Part of a small language model's weights.
Size: 15 layers, width 128, vocabulary 8192, 5.38M parameters.
Training: 91M tokens, 5527 steps.
Each number is 500 + 25 x the weight over its row's rms, rounded and kept within 0 to 999. Layers, rows and columns count from 0. Numbers have three digits each. The size before them is the row's rms in percent of the matrix's.

# layer 3 MLP up, 512x128, rms 0.123, rows 469-511, columns 0-127
101:498480502479493454522471516527478474499497499485517490545478480506518473522483510529482460508477519535473486499480508458557523534450527444508508509490460512530473494532469504511502496548459459513492475495451475436485544531534449535489522526491493524473491520493508499491502487505512470519507500491514459501459549478485493448516492493491487505484477497498503524497499506505442509477518
093:504506554482537493470479478508528546493516468492530490530560519491489497493523493487505467495445497503499520513547514531515522520513483530488473500512516554524483474458464498522496472479501539506467508495442469515542511488514517526508508501561503518493530487483483487504488539504515458493442505468511544494465502492510520525530517520515530501511480458519516447467488512536479516515517
107:499485531466548532491511523459512491447502527461501499489470487532474491511482524523505461500483510495447457528518498539530510484466540508509509515507489481491502517516504494538517486468495493453465465511545490500522499483492530488477536546476543505474482502499505510523476518505537500530503456520564541541493492450510523494508502496477518484488491473489540520490486546482450516472522
097:530485543528548461501449529490521473534461501489471493514504505552484481480505508485464480516482524498540520472485486501468544454531476512539519477518503515470513508527522547495489511506506471529503498485500533489494535484448527551485541515523499521468485547468497463492496547532469514484464509529515509527516533542476498512473479507494502525526491510515458495527523471508500490505524
093:452489520506485525448488504499499514497499519527484507484469494480496475523523523487498505509520454471499493497527532493450554496503486493509490527525462515505564457523475571491441466538492504485493444516459514528513531516480499474493527505506454499482506517500477485485540494447491499518536513513545504494520455479486491534497506517467512440501479511507493535510503490505497515509464
104:527509455496488543508510441514487478503486482518482496529433486548470494434514485429502473476523501513471507510531501521499520493504536495526466513492478471486456502494470497503508477520485499511465524497511507520495470458440469496480542491522485479484487502519496535466495458473572472538492524478499501507486529485488467481498489503546487492497496505523551510491498527512505492498496
101:498464478504482515448508502443488503527559510479442521523533518492516491508492500469525457489510511506507497499481502497514461536457512491517522504523541517505527504494483523505526487520458523485469447497482479519455478565466503526489493517499475529494461529501527517493482487494523510469505487474486494513495539486471457535506453494524483483513444479523505490485498537489552546504480
106:498521426493451466516499506485493531515480495523433537523497529547497475558536547505492479488521483453495498492524547474530491518503511537514508513468476509463491488478533520497512499515516505480474496491502518512503456479520496558486506479486512483532484470502467526507526480476519549477498472471520478476480486476460515484474488512477520512476511545495492512548490481475493482536500
095:517469523471474459527472487527517536491482489514485494534518532486522487493483502476486549519490532511503505525461510480494528496513517493531541489507494499509508485482457531534527492502520509497475496518510505510560477470461522552537489500509494518526508460483490471490491475484504506548530534532454475499540516512521480540507453487527494516509532459464533461506479454527480498435520
095:533499464487474517557516501521483510501500486486493481525443502469498536474448514484535493470498509489519500517520501505496520541505494492480506492544484513500497523467476449516515509478482513529527491452481485528500514513496420500479514503518531545503515429481511516489442530496484517517517507532517513463489489509483527548541489535513525552460495501524493533495518547503496509506507
099:526470520515535515495472468487478469507484503453521509525524509506483533505488513540472540490502536504471496508481506504534474524497499485501488530494506515485499521465520486497475520520498546529515523515501532470475442542517462511496493515489483517489498503532555518502540496545470459501568453477495478513514466521520467488528516538529483498479465470493485558451493475512533517529485
110:468506507486509451481465511472513503515503498492502491513443490481555521519487497484503536478504530469530454512472478519509494522462514502529497480548492523529489500444443482456485529507496548509499492491511524504513441495450527519501520514515458511480551464492541490514508498473501477490447545472506523510505551479492508477550518509499513517514524525477493511500471479511468501483516
106:483480501481495481503507507508493480485543462503481483466508527502490478488426529481516558465525463537507495526499505511494496455482516527477521500506536555481426493462531494489526446458467490471490527535486493519499493521498462494487517509510473496483516481511528530450550491513538494483516478485479507478556513502484499485532498502536524486487480513531479504494475494460496461505485
097:502514499500490449525509497542506445511501468478495455487459503508481513548481495531530515471451458487497478480492500501471487532476485504491519501471444526517498500496455560496521500471478524479502519506451532474501470555520515462518524502538553510489465516457477523531507467474495483535474461546516521478490491497507477522499482512486525460515518506505490506518498475532472513490513
096:470545507518504516541516515436462508507473500484467484518484517492465511482446471494541517483489537518532472491510484482507535458497500514529521480486473512472473496492535485530556517509532479513461530532518495481504521455498509456509504486518556497510469522506502491515487534483497493554529504539438476483490514476547497474490498483458482483491523500470482530498478479504488495491539
101:464469503484500490548528517516531511511443528504499522505467522470481490495517549517498522505492516480517482551472487460527514518508531487512489498502504484478439492515489489498500485504526497508474550514533526509474535460492499467507520497476465561472492536471482460459478526518483515504479489479509497507526502525523508516517525511485517473505467503447526459495510573488459478475460
096:540507496497487479502519480448541473481484521511467485482498486497498448436502455470509521516498487497514509542484500496504545491508487498478518482479496515470534540552510473558557511515471520521501485521479460563472508523493483528485537494470497477487508440478535487525531494499505507526492479501505499486522543522494451501488534501506490480456492467488520527486494496483533480487531
091:472498511474515510548510491447539469505473462487552507489504505490551519487506502475502474496492507506445544534477476525497538503516500488508517512533484482495497510486479505522497470475481497478479501489495471436502484429504492490493507460474517468477525510469482485527546490494477512520491478455524495481530478535505498489472477514511506483497458468484504550538472479472509468569513
107:516502515516502521511499521510508516522515501482505478458542529493525526523487475500476515528514474517469505500478513536568495521505498484526509512479474508478554497498535511509539454513514519495500519511511512512540443536494459473472578543551544487473509496521474469482478507513496499494460484486517514509509481514497541495480481495518511452464463451514477501540480518532483501457520
107:497491465528457473525508503474498509505455463483519449486534516538498492518539482555486476466540497496462487506515541503481516474487484514505499553520499528432488503521512478491508467472543521484476530528515560472501459487530510514466473510477502510527494488489519478503489506526537505467529482519501482510498469509492496430483474498485501506476490510541504480496519551520473535515511
102:492501514497440539510532520494533527427487520479538518522505484507474507456510541506515498495516501490481487473512525442509480508495499496529451491506501502516515493495503559478492531511507481541487524465473498502480465493496520496498485494495522491533495526479477501537447485484537476507488471464547483477442486498469510495491515486454480491491516524526555487476527493526524531438496
097:510543511547530530527472512533531518528513497461545527532541481492501498501452482483512561508484499546507498499482506502519506519488512490490472513491478560506516498495522485533528487511476486529511514488508528472510519491516480515497528496548478514491494468522562458487505501502535530477532463471482479521515497493479521457502481503553571482498475512488530488555483461488507496503491
109:523517495515511513494501484518468514513476514501523474492547503538490549496423487454512518515504476480508509555496505507461507485440525507491477527519460494430512502475548487458517508497462512495500482519497538473495492506474543513498536511476483491489484480503545500495547460510501510526536510484506483461487512508493492493498518540527481465474482466491480529517485446452495512524512
103:502527519477527452510486495481500502450560540491521475505526482493524524505482525485497509500516490545505462502480458512523461525472505548489513455503547567538466477506501499501490485512470474496442495479497509478543472540526518467493512524516482503487484518512483455510508513523510474562522468480515524499501517496483532533500521476547523499496474534517491508507479479525513494525539
103:514538496484481533477558495462521456484496493494472559499504533486484452470538536486503525503525515547465507531484512501527445492455506491504474512480512485516544505492461474545552515488496498489523514528475520530483465524495500472539455544490510535518498530483510475504467515505531469476482471537513525480508531485500500519509470517492504493487484511500466456524521468504498489527516
098:496474495506478539509516510493514518492502476467484485530469497466493499527509516508515566509522540513439507461469434496497537505436454498541501521473526513522513505482549499519470477463491504496521534478507461503502497463499489510551526487479460526526468506473477522525560517490468485516495519517519475500489510499504496490553532498508472473499492473527493479473504512473484456491500
102:469511522489523448480470481505438479501528541466505492466494499527501468514510515496533508505479508517507494499506505492555513476486506519543524511502481496501507525509509527511499497459502498496527472514478450498453522499535512536499513446516509511499526514551545506528509475485464496441507465510495485444508506488487537474484546517558506486482537556496495492503506508463511455487538
108:481479491484521475520490457498492481439488486529500511497490489479534484490488492507512509511505524485470473476486519500518493478463526534456470510527478509483528524477512500474462483484536448539465503446525536490465484499476553524467451495513504502480422542495495523498513518499518453497504516526496467486500535513487538452474524513471500504473484506504466492474556476502491524482489
093:542517531511490515469523479469493529507486492410506497549527503508525462501452479497487493537515490490450489521455464517457472522511519464465524493447497507521515528484529480464496497494476528506532479503500536497499487494489480541483493484488498508499519457504517513463495501502471490530468450549488485495494478478490479504534510478495536529487520502473510534530490457516534479531481
087:459510469473528470530455505522539510508500512445510482474506499478510528501508505507463542539492491490497488518508498531522496514496521474508442493485477525490489493501499479482508460538538517452470527527506530497468486563479529493538520505488452504520494481447462496473491485502502470493528504494523488543548499522500463469489485528505499517515483506500487538558440534525497493523505
101:429513502488494487487478484522476514487528526452465503525488487506526520518503508483521511475472488479518464570522483502500497473525493486471501530510525461471517503476500489526459502529538447480447502534430485524500506513473534522486502475498513473469466487490487487495548522542502501499503486530458518501486476529534472506449479517475457514516509480496499508494508510531525523495454
098:465468515472484471475527473501487495517538504483513502485497501442501487519444519435478493469497458513549487501479512499482460479482496483466547518499476530540520537509465476477525487536494523496474510487486499499532495460517540488511531505514486528450484540473509477487503499513477460464468496496488455450502468518528493527494511491473515487521504468516512496507482466483470464451512
101:484499441458513476502507439508487497494496561480495471493506475484448513500526484510497513506483472482484499475510497481512484541515516514504473471526532477464475528481533469513473472486498468484496480461515501466529479469532469457495512497514503493527478511477466460481485467499542506555520553487553485501524508494480526508516471514473474487479470541497522478465526515503528496543530
095:484522477491520513485522485513462502502437492479523519480513553510479484445545530464530518510503471514501504501471453478516505470516521468519502508466522496463490483470523476492508531492533520529541526516497512447527466472477474493469490494484507515488491527540471499470550561506519490490500518512499462498498522493512457474573476475500499468520520532467479499501494492532487520487516
095:542518532501545527473504498491472476503497510511485467562535475488517508497489508500521496545542498462496505513508489510460499471526471500545479548465489489457458474473459488537457489513474506493489499527468492529486520478527508509524486491497525502519511455538510497515505497505485465502471463494519535458527534480459512510431485488505474479523498478526496566518505504511516481495537
091:473492529508498516487548506476520551510533491478519471492472565483495455513484523491467524498507456467490482458527498478457546507502504540502545535523477468494507481508514460470455531476512456518491489509512518453504461530484506552476520494513506489506561515462529472475521509538506510515537484494512497505506482491474495495514510462506479495509496526540485519525522496478460523524498
094:501487514520553499519549459493515501488551508471515471503491550460499521532476517495461510476502504527519501542511505502495463520512500523475458490516518497512543501547537474505489489494495486529464474487549481506535493518498466477514464532489519487469491517536519452521482528500512512508506520517550516506473500491485459428515522492470465502471499453499492478548481460524510476493485
100:538495465508480514492449497518471491514487513484477498479506529503480479504506487519505507516501502560509492494483514507478533508532497523488510531467453528473492517473478493503481483488455540510462503528466474492503476500497498478444526546529489533527513489473530518503511491528564476540471504490463488493500541492510511485545571486536526461442470516515455504511494496481507530473520
085:488503508491540509540492542475468473483459503495476456495548524453524474512485526490494516515467517508534496491477492527515491464516510490571525509472465557489497486489451477519484489497535516520526510521496509482501517495492519507516480468522540498512543504488504433480472477456499471495556469482518484500486518525535505474484448476489470484518463516487507487510515481481502458529519
104:462554527496522458518460484484506550511488464524462481498512487503520516499474531494497482470535510552482497466514448506531511514524471467485492506488476472442466526476492515526489513493507522511488515492499497517566513502557481482479493498474495515503503454474526535507528477504474474516507488474505499506484500498453468537513506535470465506503465492510478477503534471483443515484456
101:510510509487494508459534459489504530551472472513547494503486491493485541510516527487525454528510493504477497527522494501530474557512506506519510496506507538441495510453508465459555495499498467523522481507481472469523514528495448507477469442522501518471542500471488493481508496492479481462543486523520505498487477514496489487525490550506487467487528490525524502493541555493472475534507
110:493533521535463503496465482515494442490496444477513505463519487506488479554475497525505520481488481467559467496486533507519487516453473502527505474492435468477482515528545495481494503493527542547488498529483531508465506493472482531507569523507539484505515472498522483489496484503511513509513477479517500499509489506529472497530539497526468464465521526521491504540519500504532457489497
106:504474508490531481472519437475526493509485461473459535512476505525493504519481519476464504472460479475488445493496470449511511492510522481506523513490454487481508504527480546552510474487492543494510512492469476506508492498545433521507514531518494514496446489566517539522508508529525497518492492504522462466520518487503490523530523479500469482512458531490504516496523500460522505482530
# layer 3 MLP down (transposed), 512x128, rms 0.113, rows 469-511, columns 0-127
112:498485481519474530480486499537470512503523489514522514504454534510488502525467500469497465510487540498497516474510508512508541551480494436544506527502526494520470472506464470531483419498496480496508509486468491476501484498514493527469463462486508524486476483489550523500518500499483524507464501511519493503499529500479448444501493532439509497486514486533531510488464498560466481466511
091:518483519494508530488471518500514471495493522513479526486586510500525512479469468509498466464537502489502553488461487482506491494466520541493505513506497496494516509581509475495521488457503516508516515504515522499474517535549472515545515487492502487512485486497525506516494521515492493519514465480503513437472451479513521512468537478511530521484551548493502490523545534491509499562492
106:503503511510544502472521549512496567512515502500501513513484489463472463508515514520468465505464501483540499431520487542500536482480527555475519508464458519516468514519501516489489472512461505467452533522477462500520461514476522517506492534527505501504531517513472481457485494493505506489519508511518500544486521463491517496554475513477543509485474470540507521502480510513483523529533
098:526547492483497543472508512513472513500514519473513550469482479503564528466464546502496484521503489446522504490490525568498512489504488475462489542502494459504505541449492481491506474497507508489513525535518470497514493475465492452473492491535512531491490528510480498477477479468541530468503473521508468505528501484518554495502463462479530496517500505519507440506494492471489511528525
093:444542509536507477457506446506522502479499484513529487499502501457493495494489510555461503514485478496513539536496436521530543490467508492491505517498492533503453520515522480531476502500519502517491512494477492490507503498549536497521513469448503480509516444450484510515455476486462490477532487491478477486522538483493491533532524541519476514513545509523524523505521541478491460514500
102:532521510489511537467478556492506465501504500488522551512528493500513490488498499518527554488472480552478486505478500505507508497491487488496565509497479518441468467520473512500540482502503497518462505475504455452490451454505504503494482482466509497465487522476494485476523490520493518505474491437525536509473499486507539467477525500539531475485497482534484531509459449497505469480463
099:473537477488512489513503554511484534523485458477489538506489487488479492487503522526505475503507453493511483527530490519534474478513552487504505562546487474477511509548500483496472486513509488517493485493520500454518506518476483461485487549525470508440495476453467504482479506503487509505432510554491477512471519527512515506509521536496529470501491523514513535500549489487487458544528
109:445492492536470469482497517455514478478486475496456528477503476491530514474492517516494528540497511504531464506546564466540500514518511504473522507519463493521481492504488464511507516531524539488492484494486520506508483468468500492474492514492479521472473480484498510529448526440544530469505476482492486472502455516493471503483537539485487509447515552472514477511493487503537478540513
094:476508448439482479494487486484542513468504498506531472511527486493478500497549470500494526492546504528504523479549487510470450512506536526513487478499455481493484482491504481475489531522545494524485506535508512481497513513563513449495520524490555478440511523497512506490479503509474506512486476467492472497459537495475527457529491514513481517485535514503505505498496471561492488523549
095:509468464496496523490521497521544489490496503480528466497504551482484496485512449515499504480540543537534480543495467517531528506541490551518512503516523535496475473492514507524518504497497508560548469500489503553514516531522485489528492510529502531523528463493504518504486494461497503530488516486480476481484494529504538509425491495505449518493518498464465478496507537522508548545486
097:455464504537487532527511545476502480529513556460488467479468505494495472472521543498479533504503500454528502490506530432533460522519504468465496517476542482523505505519506554464511442517494475516461497495540468513474542476505512472501522542513510476490476499490514517520473514465489498529501487476493517443506507463516527519493476540520498488493509476501524513473502516483506517511487
106:439500516495516477487486521449460535500459478489500511513493477496503504495506548472462508504494554503516486514490467510503517535492494498539507499523542523506505477518516494490461522516500503524488500537502482543496538475446512498472434472463488475439529511496503503460503506493506499555525540495520505499508500474516505477443475523512525521526521533444515516494531492473473472495472
100:515494509454495488491529498475500514478482502530447486487530531520475478587523437498506490504482499494506554527525540520512487473484495524461500522526516465477506456529529500508530473515449501489539502503483528514474500466464532457511473491479538529513515489486492538501500517510504448517485492526450495486492456488500491478534493508495523468503498534528483533476498502498480536524495
095:484525530458514492483523496491505492547473479521499511466535479540522477479491512487492471513489514504492456535496457522500549521565530475553501519482534487464554497530497460555513518500476490513495483514517548523532498472484484507540495550494535521490533499480495487470543531510470511497507528488512447503522484473508490487487502490494525504505479493480529477457519469511531514518538
092:460495490483446480474475513455545509518512463506512512534475492489518519524502496514467501491485510497510533489483475525491465503511535516513502538504530502537486520475511468500485558519489528545457502487451521486500455491503546509518506465508513495495491487495470511471536505459493513514566518511486478488530506501476453486486465507542499489497518482476513434475508496493454467495557
104:469520498505506444517505571549491522509477485512531534496531486459487486517553501507440521477499489480493532542504482471499500551510518504505508493500509485504505486504521492525500507512515499479423492502488545510503516465498491468492523480494509516450471514480490478479509521519501534505488497499460525499504476500488446487490522519462546526477496457462530480487535537529461537506484
093:484559495490469539509505482497473475513540502487550517546495521529476533524478469514479522516538485466527480513473531460503506474495538485495496489480518513483468483444467534484485527526489515538499501492465512522483494435483512471517480492476496465538468498499482451505509502507498476435528488473459455524479478494480535478509500507522480501523512539510473488498468509501485532467490
095:525516508504473558488505524528463512524456509540483516475453500498508508489508449511488580513477473498516517483493486521533469508483509486503520475467516464542511523484537472524515497445484515498483479501495485469487496569498481481492499506504476513489467498509487513526456462520474510491528482559495502483476476485523503515566520485469490457475516525504493511496483488487553478480483
105:509497540496510552488517509503477478509506507517475512495497510508439476469480521505496503508515536493502504533499522510535524499473501511532485547547475469463490587480431487504494481489474509456473465517537505518541499482479501484509477506494523527508547511515475535492458492458495474502508542490528503461517536486507534498477505510510496501521463488453486506458524492529492463467509
102:464494487533500490532504502475487495480464489507488502470475472528511503478505529521484485500480512477475505507498475511519498485523508508483513490499503476414549506515500428479483473511546523474539512487499483511508419470521500433500523493486475504527505472508523480509454501516527471513520502502486493458522503495479476461459498480458475445497528494533526504540505463525479482485501
099:487509535489530510465462464511437503525491497511533507511537525534458469501500534492475481543511493485518477506451467485516488488490480526499489511547460511512488519466515516475494516472485492504509461483450503565522455523494504511487507539478512515457526472485502475529487467540522524507532461505502507482563517534536509487479526506463512516539519523478470511501497478496484479475494
100:478518475525500482474495500508508503470497491534554483511448502484508494504488474494532469489489507473492491477470479546493516554532496486481498542511478505487523531489491478497492466500538499474477518476516468498504499546523514503513465501483449498490501501487527542497489468500530479496501493486557518498521523459476477485549532485508495514527524419458465438463531503517536476490461
103:470516509473474498480517523514562518514450567517491487452484492489472535503482470459496500519496471493521487494473480513480498532523491521533489542483478460494527516506488511518520510445522486520529533495431502517528486487524508503523472429473504464473503494518477491523463500504507500480520501490528512521526535511477465494491517477518527524528497479450471504515483488523450492526479
098:443568500504497520483466537488528469537463495516501484529538508500491464490535487511543491471456523475500489499506489517480490503510473537508453549500495518472513481497517488486515507532515484531509505472523491478478508489474482420502505506540542509492546495497470498523458476501482486484488468496501490466512475481517527526531560496469489515529502470515532517508468483519517505525450
097:519496578511542518537497470530530473498452508465572491512495482464467479534488472449525487508505500499536525486495553516493486519547478508499525512509481532481484500472520469475489506474511532527522524509518506470507506505566497486503543483498471479557518485507484523504512492478464493530501513478479488467459506475501516477503525513532492497477478477520514521457513482507515488494468
095:502475519521500594486521500512488472534466488500472500486475495497554485505540489522507536494511539531517479463435450487501482506486507512481515478503518522499495508490534449528497462496513486511527538535498539501501503498461456528520549528522487512507508502506481492511506493507504497529466491517502498502540522468512512490514513500562465537496504515559499511498473506497556486507462
098:539500513527532528498480525511525501494495461483517507496488522470474512530500476548492511478495503510475539543510535509477502542520511516499479496480547507487426433482499497487519500499506504500493539468497552502501467512501501462502494519517516481536495505464459468472512507532521501527486491457505505491533521540502515530496438475466493505504507471539487457467486483523488549473451
110:512476494491509506514535522513533524520528522511516482511504485511481481515430488485483498530533490497535531513492502518535516512479505539494507504518503468495484474477478487480475508465482494527489416468483453485499533521491513488451467517490500545517514502487528535525519509464528478547512516486460473490482523493503523475502557510445495506512533503495497524485464534451527548459493
096:550445519502461473486490508489465510506454493499516456441505469532506563515497464490504501472506472498501530519513528494536476479486529492518472539502493487518496496539528502517486493513468502498511494478502488466462471499511515524507525452504542476447491520496502454516483505524495470499480475482467462455512503481511484454495504535498471469549509500535514519482489566480504504480509
101:417501483514495499475505491517499487462524539493492475532484522496502460477522510539531483538472495500518497552486518480549486507472528506486465478495485472541480482520491460485526455543475495492507535494501535480446542496449492490532559485469450499466493506473524522492497525501517493494529483528504505493519524516513500500476482502519496534526536529526464517505478496478529507525521
104:520475472507467477502479473472511434489493469472536468530561452470524515500479489516525516463529476499535493524515529446529502536459517511467528535463512495499510507497518526455500525478510495470459486483518548489514525507467508505482529450482512469457466522471497507521527516474493493495506502511492466483512510500511461527492527474524505528514481502526492507472505529465489549507485
098:555507506453483457478526468535494478566442546542481494479504476521494522451520527496480511493501508549496494497486467484474541532498481478533523462496519507513525499483521457496489503515518518504517490491436478500523513491496475529481474526492549502490483500508498531501500543494485510483475528484523478477449482522475527475526527499523499476488511531483443480510472497524478509472505
094:521531529523473451509484538455518449465491514514467488473536521512496517565513474514494514507491536490502505515481500515537468510488490538505485467489491511468482468525519540504480491472485437457517531462479498514503562447497481518488481513528474504530486499510488463494524519504489512502513494504510487515561514511502505500488496448503524489508439484535498534534460512515512482516490
092:563494516476490509483507525529551511480462473487450508489482542509516515516491478504499480510481498530497547505527532512512465542491483515510513519528498507509522561498526465484505511544467517468480480514523522520510563523538505504477476497491525479452499517474539491520510525497522525505524514476514481453465483507525529527500490499537532507556469518505506498502446519482524470515537
098:482471501475503496448491522526523521506496478500450519500482517542507522515480491524483470546500466468526498508504461469525493512499519572469513505499536483512513499522522505485559529494473517517529474493444504508508519490534469496551466517490470508497553534519514477459517526476477523512531479485421515489505457486506483499519514503487507471457525488491520506503493487520474541503519
097:524508509476503500489517505484506583508450548521506539470481483530535521471530544535540485503525482504501505483461465499488504480510469494516470506495522426468456524499505500524503504534511531489578490528486496500515491532472510487507490468484486492498496481487485521492500517443473467499501503489516512550451486453494497471504518505479487510484529493499490509484462492480514513534528
101:495531481491446525495514472495517525515498555503538496543476512481516488493542510496481468463473506483506544542485486469491541486522513491505537467492507491501483505552472545537510489460487452484496497486519497505509504468495515545472477506504523535516470461512522524474461501470477501545493531516498509531505456494502499462494481486478470479469497521551515455542533448502495499507485
101:467472508448496537511510512487529483523487500514512502455453509498494488486487519522477549481486482465542499506516478511546483466518493487465494491532529506470546483478469473521511459547514543499493504493496515516549488505540490472471476479493478484507512484527542557493470499448475478523483498511469522487508505469471468497470504484554510545499536469500463541490507521494520483510470
099:518481490489559542454479467501507515503475461514475506553464446468474448478503494506503509528533500475505499520499503512474493512493496555495475489459555477518502509489543508504508480506463503502490530494530495547484485548515541506487508473489473501505503516499483532534549484503480511520494521514460511473472508482495497500502431498521552507494522462508453486484448502505507505504475
110:472479500540465436495481516469524507496478456498510543474498489485478477496503511481493494463515525545484520505513460520479492523550475501523512484514531489516499489516510492520477521507526500498522515489516493476557483497521481450514544471456517518511480476460529504512529456502506481544483498530495505489510499493470488516441503477483488493495448500500442513530508501451506536471434
105:463541523487502499472522490469491500502535476506511525524520467503487510499512483519529465521528461496512502544531452502481468546537506439516511465509483472562490476488495468483476518513491483479518496495528477466521543502504509465556494529481487476494490522462483491476481475490511477482500532524456480479494493475504530448536517510481536538519488492502496473477483497519439465533484
100:475484521562503445493450481520502511475541474522502507469515497490474541508496491530502509518465503503482480522471478498559529515477504551504514469511505468522527520507516506517475523542511491482500521469457458559471522519487513450534439505482492461509493498532529484509503468488492475522482467471522496488523493500496502540488470439471496519494502490507523504505499503471515552496500
112:511516490521520482449510443525486472492481472482532553512501519506503518501488516453471472496512503504480487530496482457494501501503501471536524473517465479480495507535519558541493464533510548501516487545500512499513495498544499518531551492513505488487465471541525546517527491465467470510480502463532454449496516524464532487502530523506495490535531542481493517514482485492515488476510